From a checkpoint of a small transformer trained on Wikipedia: width 256, learned positions.
Each number is 200 + 30 x the weight over its row's rms, rounded and kept within 0 to 999. Layers, rows and columns count from 0. The size before them is the row's rms in percent of the matrix's.

# layer 4 MLP up, 1024x256, rms 0.111, rows 667-721, columns 128-191
085,182,177,197,225,204,213,188,142,173,180,159,184,168,211,194,204,223,202,174,185,222,239,229,216,203,230,215,144,190,180,181,165,181,165,171,195,230,227,203,194,159,184,176,192,195,233,204,227,247,216,205,209,203,190,193,200,230,205,175,243,225,141,171,233
093,177,203,191,170,215,210,181,246,221,102,237,178,155,220,212,193,195,177,186,224,214,249,202,168,213,200,189,153,161,179,202,172,210,192,173,156,208,218,216,241,211,213,203,238,148,180,183,239,169,179,200,180,188,235,189,215,213,195,234,205,211,197,179,198
135,171,159,223,211,198,219,166,212,205,227,200,138,219,204,218,186,209,197,159,186,226,152,195,203,205,212,248,117,125,157,227,234,185,188,214,166,195,234,202,166,182,211,216,161,220,190,213,190,117,219,211,186,240,137,227,167,177,215,212,172,203,182,191,274
108,221,230,170,157,196,219,183,206,286,236,248,181,175,215,216,166,204,203,237,198,214,172,194,223,164,204,218,204,210,170,225,185,236,158,206,213,174,209,165,138,167,209,206,203,174,189,223,214,260,227,194,207,263,214,234,193,158,226,244,163,220,177,146,205
111,242,231,217,171,186,190,224,217,174,223,216,240,185,205,269,199,216,180,224,195,190,197,205,225,235,198,144,175,136,207,204,160,181,250,218,209,143,138,200,233,225,195,188,176,227,233,208,172,237,168,183,182,241,165,239,201,172,181,227,198,168,258,222,219
109,223,227,197,187,184,227,161,190,227,188,231,209,201,211,165,197,203,211,238,234,167,194,194,226,196,169,177,223,211,194,212,218,196,219,203,217,166,146,221,242,196,192,206,218,183,157,236,206,201,154,198,241,243,187,231,215,181,216,191,143,212,242,258,241
095,145,219,221,273,240,194,244,228,236,195,172,250,120,187,194,134,198,179,173,221,194,208,198,196,269,203,182,174,206,191,206,225,218,221,220,213,222,190,150,214,258,181,177,184,167,194,190,187,221,210,162,152,193,175,231,244,159,176,171,191,205,233,167,183
078,219,166,205,180,200,199,245,196,168,224,187,171,176,137,169,159,184,209,156,219,198,181,213,218,233,286,202,250,187,178,180,231,226,210,185,181,170,146,168,192,229,210,197,188,157,125,185,176,209,227,178,157,198,164,181,196,170,201,242,164,172,217,202,211
119,189,186,190,149,252,154,196,236,180,194,139,220,227,154,218,158,208,133,176,219,126,209,213,227,236,222,205,217,189,182,215,249,208,165,206,189,199,232,204,215,201,232,172,225,195,177,209,173,214,198,222,201,178,209,238,193,226,213,187,185,236,174,165,187
128,207,169,172,152,215,163,168,160,250,202,212,182,214,198,210,205,222,193,192,154,196,180,182,145,262,201,191,184,216,175,166,228,190,181,218,211,195,219,162,180,146,203,175,188,215,230,228,122,194,172,151,186,196,188,168,218,184,213,132,189,194,204,157,223
132,212,166,165,192,140,166,242,236,209,234,239,191,219,167,191,226,161,175,210,186,192,201,214,235,167,232,225,237,176,292,214,128,206,202,175,188,166,163,186,215,248,148,183,133,177,233,213,227,210,191,139,185,167,258,171,187,184,180,197,193,230,242,227,203
098,212,176,238,163,195,166,190,155,174,181,224,179,219,181,238,230,140,195,151,211,237,246,207,197,206,98,196,213,233,234,189,196,155,204,240,188,244,194,192,240,196,256,165,205,180,212,193,218,204,200,201,262,187,219,243,239,228,171,179,173,131,210,218,197
111,220,197,270,186,151,206,101,187,220,232,231,171,240,204,221,151,250,234,209,251,180,188,176,160,195,223,183,249,200,208,197,170,173,196,142,227,202,250,152,237,142,205,159,179,209,186,219,189,197,155,190,235,177,129,192,154,199,204,242,194,177,222,236,195
066,197,210,210,167,147,183,224,214,183,186,178,203,165,216,213,153,174,231,180,176,203,188,187,233,192,223,212,208,184,247,214,199,171,198,189,163,183,132,181,195,204,208,192,192,164,150,174,212,181,223,209,230,206,255,203,190,236,187,251,211,205,212,106,236
101,197,183,215,238,164,184,158,281,206,216,144,202,232,233,199,218,202,201,151,184,170,221,210,158,200,199,219,217,165,217,195,201,214,211,171,233,128,238,146,184,182,213,216,169,176,198,232,195,250,226,156,177,218,196,199,144,195,157,212,221,185,212,228,192
113,194,174,197,223,135,195,197,168,176,202,209,178,291,168,222,214,223,179,200,231,226,211,207,202,163,220,213,255,189,208,230,164,190,171,197,212,207,177,161,233,190,183,237,201,239,198,202,263,231,179,184,208,186,215,236,183,192,210,201,176,225,205,243,176
101,213,213,129,195,242,189,180,230,211,244,214,238,256,159,237,224,180,219,185,216,177,234,209,200,223,177,197,189,168,225,225,196,211,216,226,197,255,240,196,182,162,195,233,221,178,253,211,168,213,176,166,101,233,213,227,243,201,162,147,170,188,223,217,180
109,257,271,121,196,212,211,211,177,178,222,191,213,218,236,167,180,225,263,154,222,240,173,184,184,226,189,222,196,218,164,215,173,200,204,193,174,240,215,249,243,199,252,193,151,146,200,185,168,261,212,219,213,194,197,205,204,240,244,255,198,192,193,190,157
049,198,196,186,168,190,134,208,167,251,207,202,190,196,204,202,206,178,193,117,207,204,172,197,180,229,243,142,176,253,197,187,223,186,193,186,178,241,176,251,197,202,246,187,213,234,193,160,242,234,197,173,220,241,236,223,239,122,189,201,214,210,194,208,216
121,256,173,235,240,241,160,155,167,254,239,206,105,192,162,241,217,179,196,204,208,156,217,206,229,183,188,205,214,234,256,243,201,159,257,206,165,144,157,195,233,213,189,215,189,258,210,158,221,196,200,197,156,223,155,230,228,200,145,267,163,243,236,179,244
103,236,213,198,200,218,190,171,187,238,241,196,178,158,240,187,190,226,164,172,197,238,218,164,210,192,208,188,243,195,215,175,218,189,238,169,209,185,225,207,222,162,225,171,233,252,217,239,230,223,113,196,154,217,201,154,202,189,237,247,230,248,178,221,183
110,222,231,182,214,215,201,193,239,182,238,192,186,218,167,176,222,179,173,187,216,230,223,185,172,216,171,211,249,238,167,170,226,169,164,245,218,185,226,153,186,257,225,218,178,176,195,130,202,216,147,166,192,128,187,206,203,220,223,189,204,209,227,232,245
103,219,142,167,136,181,212,228,212,221,201,169,217,147,167,177,233,180,211,203,199,199,204,199,149,216,222,194,217,243,208,203,199,240,142,218,197,203,231,216,192,168,239,208,211,198,218,183,157,150,240,192,233,197,178,180,225,193,202,169,230,260,208,143,203
102,182,201,165,215,225,215,288,208,182,259,151,264,253,229,154,182,189,219,174,182,204,197,223,237,151,145,191,219,207,197,212,204,239,220,195,197,186,204,179,199,239,196,195,117,211,215,205,234,190,220,189,200,184,163,231,248,198,220,186,223,216,169,189,179
114,230,205,219,170,206,233,159,177,195,225,174,209,221,266,160,221,175,230,202,183,180,198,172,191,213,230,184,208,211,289,165,224,202,146,147,160,185,237,166,124,229,204,206,197,179,221,238,205,199,189,194,207,117,189,203,159,181,234,178,164,173,198,194,214
087,205,185,199,215,217,154,187,205,169,176,217,225,133,240,149,189,220,236,161,171,238,226,211,221,241,181,231,182,205,194,198,203,217,243,280,175,194,170,166,216,179,190,179,270,198,219,177,183,231,98,233,198,203,203,225,154,251,231,177,171,221,228,190,182
075,173,184,155,205,181,242,236,187,172,183,176,197,188,255,183,212,135,245,211,198,180,183,223,109,180,161,164,193,195,177,174,226,192,232,186,224,180,170,126,190,181,187,213,209,256,214,208,218,172,223,212,175,181,235,194,169,161,202,169,226,161,219,247,211
107,200,168,216,190,267,189,205,314,201,230,215,160,195,219,171,153,186,162,237,157,202,212,249,150,198,204,180,252,159,222,209,178,195,233,237,156,205,233,200,161,164,190,254,199,177,209,261,189,193,218,223,235,191,221,197,234,170,182,161,200,199,211,164,248
102,244,185,158,212,262,187,163,195,185,214,251,199,243,204,202,161,199,224,175,182,282,208,213,199,207,243,199,198,180,215,174,199,230,206,151,195,176,202,177,202,172,202,188,165,207,207,206,222,201,174,172,211,245,190,175,217,231,184,232,232,208,161,216,229
119,215,234,162,194,241,251,201,212,218,176,238,210,238,224,187,224,181,196,224,227,193,190,224,199,226,189,219,175,181,174,243,165,247,204,201,188,211,227,250,220,175,165,172,194,179,222,168,148,124,178,229,176,157,171,221,254,204,114,247,247,198,272,210,172
108,220,224,209,141,182,191,214,207,178,241,245,188,174,156,220,172,138,174,237,223,167,217,219,198,199,184,229,200,192,244,198,140,194,220,176,178,148,131,174,157,225,165,145,205,192,195,222,191,160,190,167,155,213,199,221,192,188,189,186,223,223,216,196,183
103,227,187,145,228,186,219,192,198,230,180,168,127,189,170,225,152,193,210,201,207,235,237,161,125,209,169,158,158,208,240,178,236,254,254,204,147,200,296,158,196,222,199,196,190,228,236,201,175,224,134,192,236,229,221,142,187,207,166,205,205,190,237,170,229
084,184,239,233,229,188,193,184,182,211,207,184,205,201,189,188,220,223,209,195,230,225,176,217,215,229,182,211,217,211,226,201,192,227,226,199,227,181,254,144,245,228,218,180,198,223,182,221,161,148,218,180,137,196,185,194,186,272,155,205,199,178,171,180,225
111,195,240,197,144,235,175,148,228,183,183,154,177,259,168,243,204,187,231,158,204,217,206,242,147,184,235,196,166,231,182,219,231,250,172,234,234,224,201,243,200,240,217,197,224,194,151,174,202,201,228,198,178,216,199,184,154,203,194,190,144,203,142,218,212
052,213,247,136,192,231,205,186,135,244,197,214,167,197,187,202,108,199,188,153,195,176,224,233,257,169,152,228,213,225,208,204,188,172,148,268,204,236,201,175,206,218,186,198,234,206,212,158,242,116,281,194,211,155,212,212,192,196,229,182,179,188,210,204,198
118,242,218,170,181,216,177,173,243,240,196,229,161,213,184,180,183,181,221,177,134,186,175,196,219,245,176,258,204,172,232,179,208,157,254,170,246,187,199,133,180,161,205,168,236,231,197,202,146,160,181,190,164,227,204,221,203,197,214,191,147,277,250,214,219
113,208,265,220,228,239,180,155,165,192,242,216,228,172,187,246,228,209,289,204,225,145,211,219,180,176,240,178,179,158,238,177,224,217,236,199,183,183,244,204,179,214,168,195,214,224,208,193,222,163,244,131,227,215,189,168,139,203,163,168,226,212,201,169,208
099,153,242,193,198,188,225,217,179,173,189,218,137,208,235,151,166,207,246,185,236,194,152,240,231,226,160,247,181,188,239,217,178,184,166,242,191,230,191,175,182,213,165,210,199,203,168,204,209,210,170,122,205,217,210,182,124,232,247,159,154,219,207,173,207
110,209,212,182,134,187,137,224,151,158,219,180,196,242,217,139,205,160,193,209,229,244,195,246,235,227,198,199,187,183,189,144,186,181,275,184,206,203,242,250,188,205,204,238,210,162,189,176,193,201,141,183,210,157,210,203,255,194,250,174,213,176,237,226,169
126,187,194,217,214,148,213,261,233,213,142,207,164,206,195,192,235,185,263,177,183,198,254,220,170,161,197,199,163,173,265,222,230,228,179,227,143,173,217,230,181,227,152,149,194,171,191,242,230,202,170,197,157,196,163,210,180,213,193,173,179,199,188,184,208
117,229,217,220,182,187,230,205,156,213,174,195,176,208,242,138,197,175,213,204,185,186,199,265,171,139,203,178,140,191,250,191,194,238,235,254,202,185,239,127,179,161,215,194,212,218,170,199,128,181,175,193,208,232,254,235,275,149,212,166,194,196,211,204,240
114,217,209,178,195,200,153,171,173,224,249,236,212,216,255,182,233,190,212,197,217,191,218,193,190,159,158,211,200,197,153,168,211,190,202,184,229,222,209,238,155,195,242,104,210,182,231,203,259,233,202,165,193,185,209,183,239,186,251,192,195,183,167,221,232
074,175,205,151,174,173,195,221,245,194,253,201,221,223,228,219,193,228,184,167,188,186,159,210,216,184,233,183,232,128,203,215,223,269,242,209,194,173,216,220,215,245,263,234,191,190,133,211,239,219,150,209,136,171,158,243,183,201,198,178,180,209,217,209,220
120,191,193,217,205,164,184,195,212,204,175,187,207,201,126,216,232,195,267,194,212,171,209,245,217,161,190,189,204,231,236,166,240,166,201,238,191,218,170,189,201,202,180,194,213,154,258,213,162,166,181,176,192,210,209,176,211,186,160,218,194,249,165,186,228
083,210,238,137,200,192,173,228,238,157,116,212,174,175,184,175,205,223,175,216,178,167,184,207,215,202,248,186,190,267,246,186,187,256,204,203,171,175,226,203,205,195,219,184,225,208,211,228,174,220,267,201,214,197,218,208,221,176,210,227,166,182,250,159,217
105,204,270,148,229,173,194,288,231,142,224,147,167,204,234,199,209,186,231,206,192,240,170,205,205,228,208,177,244,248,142,199,239,176,227,237,187,231,196,190,183,220,272,209,184,234,192,190,225,195,222,187,175,229,198,165,252,144,214,183,222,214,189,205,242
090,172,255,185,212,131,183,219,179,165,192,246,247,154,250,200,221,209,198,180,218,223,267,163,160,210,204,234,258,218,179,238,206,199,159,229,210,178,167,202,219,235,241,186,208,211,208,201,240,242,192,191,149,174,178,157,178,173,278,195,181,217,193,201,200
117,240,189,277,234,243,220,166,130,178,147,160,160,180,252,190,201,124,204,233,207,178,195,213,213,203,211,187,156,215,229,242,210,163,179,220,221,256,171,211,201,240,224,154,182,209,171,180,171,182,176,149,141,155,153,200,203,230,229,216,190,179,212,173,220
111,209,146,133,140,217,203,227,228,202,206,238,207,182,235,210,241,207,167,236,223,235,220,218,201,247,186,163,224,204,215,206,193,249,195,234,217,230,192,180,206,198,144,192,191,219,212,170,214,211,257,205,232,263,236,147,216,223,214,233,225,242,261,187,208
117,247,258,197,212,135,229,149,250,210,218,218,172,248,242,202,183,177,173,155,198,216,197,149,235,189,237,174,233,194,228,210,230,225,224,175,220,200,140,176,203,144,193,195,150,211,196,236,226,176,194,233,212,194,225,242,158,214,185,168,196,187,202,180,162
111,196,182,184,201,182,193,171,257,196,149,169,202,247,173,150,169,194,192,200,209,207,262,205,231,177,218,192,218,216,217,169,143,143,226,194,254,187,249,220,202,259,184,193,167,166,214,256,195,183,134,231,209,235,217,207,149,169,181,171,178,186,208,201,197
108,229,207,194,216,242,183,237,167,199,169,158,204,216,174,165,150,182,181,161,199,251,182,202,244,221,235,231,144,210,183,160,184,189,227,253,180,166,174,219,182,187,220,199,238,227,207,219,120,197,209,146,166,228,180,198,206,156,176,188,176,203,151,150,212
103,224,204,167,183,168,162,183,212,233,227,199,232,235,229,203,191,229,189,252,228,174,224,183,229,188,275,145,215,223,162,163,158,218,200,192,224,200,212,122,163,220,253,224,235,216,233,223,222,184,226,183,224,223,217,258,256,196,221,242,155,202,185,151,244
106,208,236,249,280,174,190,248,214,237,207,158,215,191,164,177,237,227,214,206,225,192,235,224,200,203,219,265,169,196,159,209,234,224,212,187,177,211,192,205,170,189,195,172,224,212,211,246,173,222,195,187,186,215,200,218,209,254,150,152,200,155,207,205,244
115,174,129,229,163,194,177,218,135,210,214,185,201,187,243,171,207,199,217,188,147,202,223,155,204,249,218,193,209,188,242,234,221,249,258,213,191,200,200,244,179,233,215,206,215,141,213,198,145,207,200,176,174,222,199,213,184,165,170,187,225,201,248,170,192
# layer 4 MLP down (transposed), 1024x256, rms 0.154, rows 667-720, columns 128-191
080,214,160,258,204,188,242,200,222,236,195,180,194,201,127,227,187,227,175,185,248,220,168,199,224,194,142,228,194,208,190,199,191,206,152,186,195,181,211,170,233,211,229,196,176,204,226,172,258,226,179,225,187,242,204,207,238,197,209,218,213,198,148,170,145
090,191,232,223,219,234,254,217,195,160,215,181,160,283,202,177,232,202,175,253,197,218,198,176,202,210,236,193,259,166,238,219,175,193,208,168,191,230,210,183,220,182,167,217,213,245,185,284,174,204,235,215,203,237,219,200,227,184,178,180,190,163,183,239,207
133,184,204,196,200,231,234,174,172,202,213,186,174,164,162,217,276,194,201,153,214,199,251,163,183,169,217,194,151,203,220,234,211,164,187,204,169,211,203,175,187,201,284,200,167,188,262,163,180,175,198,237,222,212,187,195,204,187,229,222,163,207,163,201,254
113,190,215,245,186,206,196,196,155,214,171,167,201,181,217,187,183,145,156,215,173,109,198,225,225,185,226,207,185,244,266,221,184,218,196,228,183,247,212,177,209,218,190,202,195,251,233,187,235,167,216,197,179,184,210,263,214,242,142,199,212,189,162,222,236
112,196,224,139,241,175,170,173,199,189,197,174,225,224,189,246,175,170,229,159,166,220,204,211,163,196,143,221,168,205,239,266,188,180,224,199,210,171,265,161,144,230,221,171,205,167,234,170,191,203,167,179,166,164,168,162,195,193,190,186,197,155,190,170,156
096,169,186,166,204,302,131,225,181,170,192,183,176,184,196,202,184,191,185,168,174,157,165,259,204,259,244,280,224,245,170,170,224,266,208,218,212,252,207,169,158,197,293,229,155,259,213,168,192,204,252,195,195,232,171,188,198,217,159,174,198,172,200,182,186
091,178,194,216,206,223,174,188,163,177,235,212,269,187,217,207,189,227,140,198,129,240,166,234,126,201,183,230,216,168,155,185,198,183,135,196,186,238,203,193,176,177,206,206,214,209,180,158,201,185,245,180,159,197,221,230,184,199,240,245,190,239,196,186,192
071,240,219,90,201,200,180,187,217,208,162,172,202,195,199,182,213,222,212,239,156,158,217,142,173,181,228,168,198,180,240,204,191,198,227,217,174,214,209,228,237,180,176,165,223,212,187,198,232,201,130,197,221,248,214,182,188,240,223,230,223,217,180,219,189
119,197,203,163,191,219,236,263,181,218,188,139,206,226,208,211,168,176,209,168,141,161,213,217,176,205,201,176,185,196,192,233,206,224,143,281,178,177,227,261,213,225,230,218,205,240,229,168,219,224,221,229,131,209,163,196,203,163,162,149,147,214,197,237,221
135,212,188,140,196,184,226,148,176,172,174,126,210,191,191,261,264,206,230,175,144,224,226,200,151,280,155,157,197,204,197,186,134,178,214,203,169,235,233,271,214,189,200,193,225,183,258,235,182,239,233,268,213,203,198,159,209,255,222,208,197,176,219,179,201
137,165,207,143,205,207,210,211,188,239,241,239,214,202,207,154,175,203,178,215,197,223,182,204,172,143,236,177,208,179,148,213,177,197,198,210,172,218,227,201,216,252,162,162,140,225,182,170,193,199,252,182,163,179,266,265,188,206,184,215,237,216,200,196,195
100,167,228,173,191,167,204,239,256,174,156,209,221,162,192,202,208,235,236,228,211,212,178,212,236,212,166,254,205,199,240,219,176,204,208,174,123,176,189,189,181,178,177,208,159,250,223,201,198,234,167,238,205,170,208,213,228,176,209,212,243,294,204,169,175
117,139,204,233,192,176,250,195,191,278,191,215,205,180,177,232,249,202,174,129,210,209,228,199,181,216,231,231,169,175,121,216,192,209,162,213,180,198,260,192,161,225,209,191,219,157,190,210,138,237,180,178,206,207,144,230,233,192,192,172,251,231,171,180,200
065,214,224,187,219,170,178,189,176,282,192,181,192,228,200,168,206,268,199,174,180,254,212,193,171,233,197,219,168,197,198,170,200,222,197,165,206,213,176,182,227,218,222,212,163,145,184,132,227,159,212,188,178,207,211,219,199,213,227,226,190,202,190,245,175
104,236,220,256,200,215,189,199,247,202,192,233,203,186,208,200,117,150,209,228,227,224,197,197,196,206,204,194,198,196,194,163,191,97,185,169,142,197,231,183,236,163,192,190,197,178,234,197,183,244,226,204,181,150,198,203,250,133,235,184,156,152,217,182,222
107,198,107,243,181,210,201,214,169,201,222,161,176,207,196,179,230,270,206,224,218,190,228,192,215,230,222,207,228,225,222,182,194,153,206,195,117,213,257,213,178,198,160,191,178,200,169,199,210,213,219,208,184,200,193,223,207,228,138,209,190,179,230,205,194
101,222,229,182,177,238,194,192,205,229,234,196,204,159,246,217,206,186,221,163,197,205,237,170,205,245,217,214,181,184,188,173,198,176,178,164,221,212,207,185,214,257,226,214,232,219,222,226,225,161,217,217,195,199,219,159,133,193,186,191,244,167,218,207,204
102,180,156,251,195,199,199,170,195,181,147,223,225,171,205,206,177,219,204,203,191,186,232,210,214,233,191,146,215,178,261,171,287,185,153,253,177,203,176,236,259,201,205,208,224,196,205,175,215,170,169,201,179,153,187,166,218,136,190,142,188,183,206,242,265
052,193,176,257,236,180,153,144,236,183,217,220,177,189,212,176,199,208,233,216,223,238,186,234,225,205,206,208,200,177,253,169,188,209,228,152,212,206,218,179,205,164,179,160,220,190,212,177,185,185,181,143,195,229,196,246,215,174,217,214,205,237,222,173,226
118,229,208,267,226,203,169,197,248,192,160,171,223,257,220,178,230,241,218,211,204,224,183,155,241,227,228,149,199,211,215,210,214,215,211,199,228,196,187,112,131,216,206,202,199,137,199,215,237,185,229,196,130,235,230,159,157,228,205,160,243,220,214,247,208
095,226,199,197,182,180,230,180,190,152,227,168,280,225,197,193,172,157,214,169,221,216,179,196,233,212,204,194,230,158,199,211,237,176,178,176,241,275,266,183,191,167,182,124,191,196,151,289,188,216,246,192,144,216,168,157,195,223,193,209,243,190,234,230,219
115,214,181,230,194,223,251,189,149,186,204,209,171,244,201,211,233,198,175,181,191,244,225,220,146,209,164,218,207,212,214,200,168,125,152,224,251,192,181,177,154,218,224,177,217,206,256,160,184,193,185,176,172,213,241,252,169,196,226,199,223,160,232,186,219
098,172,189,223,190,168,246,222,246,215,186,159,164,194,136,164,188,170,210,178,193,268,211,186,175,149,209,238,192,180,173,235,240,228,170,182,211,232,198,137,201,253,222,192,182,204,177,176,223,169,177,153,208,254,224,161,234,177,197,168,225,188,180,168,206
104,203,193,247,247,169,262,222,223,174,215,208,210,228,168,165,172,169,194,212,209,204,247,224,201,164,222,212,243,225,196,235,222,171,165,199,247,176,202,140,218,240,224,204,201,216,207,203,245,228,206,203,159,210,174,177,213,184,208,168,236,151,237,197,224
113,184,218,175,229,180,185,246,134,156,250,164,185,200,207,182,172,159,203,235,236,220,197,157,223,190,206,159,211,160,232,271,241,192,148,158,295,230,242,155,235,200,270,225,166,215,237,244,251,248,164,161,189,237,199,216,163,235,197,184,201,212,204,180,198
085,221,194,192,177,228,203,218,147,217,231,202,158,207,131,237,210,168,187,250,215,210,221,210,147,167,189,194,223,230,177,230,240,202,131,209,213,178,218,232,240,213,255,181,190,167,255,229,160,215,245,194,191,177,164,182,248,191,189,137,187,201,189,236,236
078,227,188,187,183,208,170,183,133,225,164,183,259,211,147,202,204,237,176,214,173,212,215,177,226,195,216,207,223,261,202,253,182,272,180,216,239,231,131,161,211,196,202,128,211,220,202,193,157,175,217,223,188,201,214,205,199,174,183,243,243,204,168,146,232
106,173,188,193,192,177,187,183,186,216,225,194,217,207,202,210,214,195,195,213,204,237,201,163,189,152,191,203,220,170,146,183,192,194,247,197,186,206,191,217,200,226,150,168,197,212,178,152,160,238,196,238,196,182,195,141,246,255,194,183,248,174,215,246,198
094,211,201,177,253,205,185,175,160,190,208,213,143,190,145,225,182,214,210,193,161,198,218,158,229,238,210,217,178,190,210,179,173,195,198,236,223,214,214,181,198,201,161,222,204,212,173,144,229,183,171,196,193,195,250,139,221,158,224,200,237,191,188,261,228
110,203,191,206,198,136,154,127,215,214,172,144,272,140,212,202,242,198,169,173,186,210,152,166,189,217,201,206,219,172,154,176,224,204,214,219,149,200,215,151,233,201,215,188,179,171,211,221,206,163,212,187,175,138,199,238,209,177,223,217,178,182,196,163,237
103,207,179,251,241,167,153,193,118,176,214,269,226,262,194,116,228,165,187,185,194,192,200,125,224,212,234,240,236,142,254,180,248,205,149,283,191,198,206,207,191,170,228,260,170,193,186,194,191,208,210,157,200,189,162,164,172,254,211,174,162,193,171,210,278
104,209,178,211,145,231,208,244,160,201,198,169,172,219,256,239,225,292,207,135,231,145,169,216,175,205,173,203,222,183,165,206,173,218,226,172,205,243,156,245,251,200,227,259,188,202,170,220,199,202,235,205,225,255,236,267,176,208,172,166,201,150,201,232,189
078,225,189,207,155,220,193,210,254,170,135,207,185,203,241,206,221,202,228,180,201,191,174,139,204,174,209,244,174,173,165,224,226,182,218,162,151,217,217,225,161,206,204,179,228,228,236,217,257,201,219,216,231,193,148,240,193,200,160,204,243,221,174,242,239
110,183,270,279,220,140,222,232,168,215,177,174,187,212,204,198,207,146,211,178,213,195,163,187,200,217,196,154,176,216,149,214,165,186,195,188,187,200,203,185,216,209,133,160,199,236,224,204,143,201,241,203,256,187,190,262,271,216,256,194,175,193,154,149,180
060,254,185,259,197,219,179,156,217,237,209,240,163,227,180,198,127,165,202,205,201,209,213,202,208,188,187,170,178,163,212,201,258,197,209,164,186,199,191,155,222,125,175,147,190,194,252,224,201,190,185,214,186,198,175,221,232,145,244,227,148,204,226,190,198
110,182,198,119,184,227,194,147,223,192,197,227,229,189,233,207,271,156,226,217,200,210,183,228,185,239,164,134,180,268,212,121,216,247,246,173,156,230,177,181,221,209,183,229,200,196,292,225,252,186,143,199,199,224,213,199,159,186,227,220,157,122,193,174,198
121,176,179,188,181,173,153,185,194,179,231,202,241,183,199,206,214,196,253,237,217,161,186,210,171,169,202,137,162,215,163,187,180,204,212,239,254,186,208,236,209,171,176,218,230,206,196,208,150,197,252,168,178,176,204,198,193,238,203,189,195,222,221,237,168
096,163,174,217,288,163,263,234,164,139,231,167,165,169,207,195,203,168,242,195,182,193,191,190,178,199,165,197,266,251,241,179,160,163,245,242,188,243,225,188,199,174,254,194,268,177,196,145,186,185,222,179,169,210,252,196,147,200,201,198,196,199,195,202,156
104,206,204,221,201,182,154,230,209,157,170,171,180,194,134,160,214,233,197,158,248,196,230,140,188,276,188,167,206,226,212,184,238,220,222,185,139,197,220,214,201,225,221,192,167,213,219,164,224,189,232,182,201,193,188,233,167,219,199,206,170,204,214,156,220
129,225,188,186,145,153,136,241,250,176,164,203,191,193,176,187,234,240,235,224,166,220,186,181,188,238,252,139,198,202,235,209,168,215,288,206,185,207,198,190,207,217,205,230,167,196,234,185,246,246,232,223,155,195,321,219,193,225,225,200,184,204,196,211,132
123,171,222,262,166,146,225,153,188,231,201,185,232,226,155,190,228,177,177,176,193,231,211,171,170,143,192,158,184,233,199,219,223,179,226,183,214,223,217,194,168,217,217,213,210,221,197,195,177,196,182,205,227,213,228,213,261,184,214,241,247,227,206,223,198
101,232,181,177,183,237,228,220,205,227,178,140,219,201,186,258,189,136,166,181,187,163,162,186,232,196,202,196,227,232,205,218,176,227,241,231,234,182,177,150,181,208,211,213,161,147,231,202,165,198,206,224,180,185,245,245,237,223,159,187,240,215,185,230,170
067,234,183,193,261,231,180,246,236,193,200,206,178,165,173,184,219,161,209,218,201,195,193,167,169,234,130,221,227,184,225,177,187,155,233,248,157,197,190,170,213,181,187,248,199,227,278,214,185,205,215,139,245,250,230,234,154,200,266,211,191,203,235,182,191
120,163,255,182,213,237,189,196,154,209,138,174,144,147,213,231,163,179,185,189,202,205,172,245,206,259,132,172,162,226,217,162,194,197,160,260,180,268,242,171,175,241,262,213,180,194,219,212,214,193,243,170,208,193,244,204,186,184,211,256,192,205,224,250,211
084,166,172,199,197,164,192,227,206,188,197,181,173,226,211,155,252,206,177,162,230,222,173,186,207,221,174,184,279,183,259,167,197,220,161,206,204,217,218,180,237,176,199,191,165,173,196,146,204,193,213,237,211,173,220,208,168,175,269,237,177,175,200,271,194
105,196,221,214,206,189,226,214,213,169,232,238,177,145,248,157,209,190,226,261,231,178,149,198,192,200,188,232,221,241,188,211,213,185,192,224,224,178,190,260,207,237,184,229,147,208,179,163,201,204,201,205,180,195,197,143,196,211,163,155,210,223,200,292,205
095,233,177,212,186,247,152,197,198,200,213,209,191,196,230,165,199,224,148,253,183,144,115,233,184,211,167,204,153,218,170,199,177,183,185,172,180,223,217,196,181,166,184,254,180,262,193,253,180,197,209,204,275,222,215,245,179,262,158,222,181,148,180,227,192
109,210,259,209,192,218,186,154,215,240,228,161,209,221,233,230,229,200,217,186,234,200,211,234,261,182,220,197,233,241,138,171,215,170,200,190,184,173,223,212,180,166,166,275,149,136,279,184,193,214,228,160,185,257,229,180,202,187,237,227,236,175,148,207,194
109,140,217,217,211,173,183,184,181,223,243,208,144,166,236,190,218,132,216,225,231,179,220,225,205,207,117,182,231,246,176,141,198,207,234,173,223,200,172,207,236,151,216,199,235,191,207,170,207,203,234,211,216,256,177,171,222,200,190,227,200,211,179,238,166
109,217,236,236,208,185,194,192,232,250,153,210,207,181,173,208,194,241,170,160,207,193,250,191,237,226,190,254,202,208,182,194,187,197,198,196,205,230,214,213,205,205,215,251,188,167,227,203,191,216,193,221,231,190,209,198,235,208,206,225,211,212,167,222,169
125,239,182,142,213,259,243,255,211,210,200,206,200,177,220,195,224,215,180,211,224,160,255,216,242,190,140,245,171,204,211,206,172,213,215,206,163,207,228,196,171,279,206,159,200,225,260,275,211,183,251,159,173,260,146,174,196,216,212,229,166,211,220,233,251
106,163,250,143,191,235,261,191,243,208,137,144,188,225,250,202,209,231,206,230,181,179,184,149,197,255,184,200,157,165,206,245,201,235,178,215,159,179,224,182,211,191,172,178,149,172,162,225,229,252,191,179,182,232,223,197,183,182,175,203,199,179,162,250,211
099,161,193,149,218,219,194,188,189,226,199,188,259,173,221,214,242,207,206,185,222,164,156,223,258,224,231,143,153,172,194,133,218,212,195,241,166,261,162,214,254,255,208,165,195,293,236,239,188,164,167,219,231,169,170,170,211,273,214,228,144,185,259,169,210
099,218,157,121,186,210,159,168,152,198,146,190,227,192,200,217,176,186,209,168,132,221,197,171,257,175,215,171,222,227,214,223,168,191,193,236,261,183,185,211,219,274,145,227,234,224,179,155,150,186,171,213,255,151,231,186,178,158,196,241,199,245,232,211,217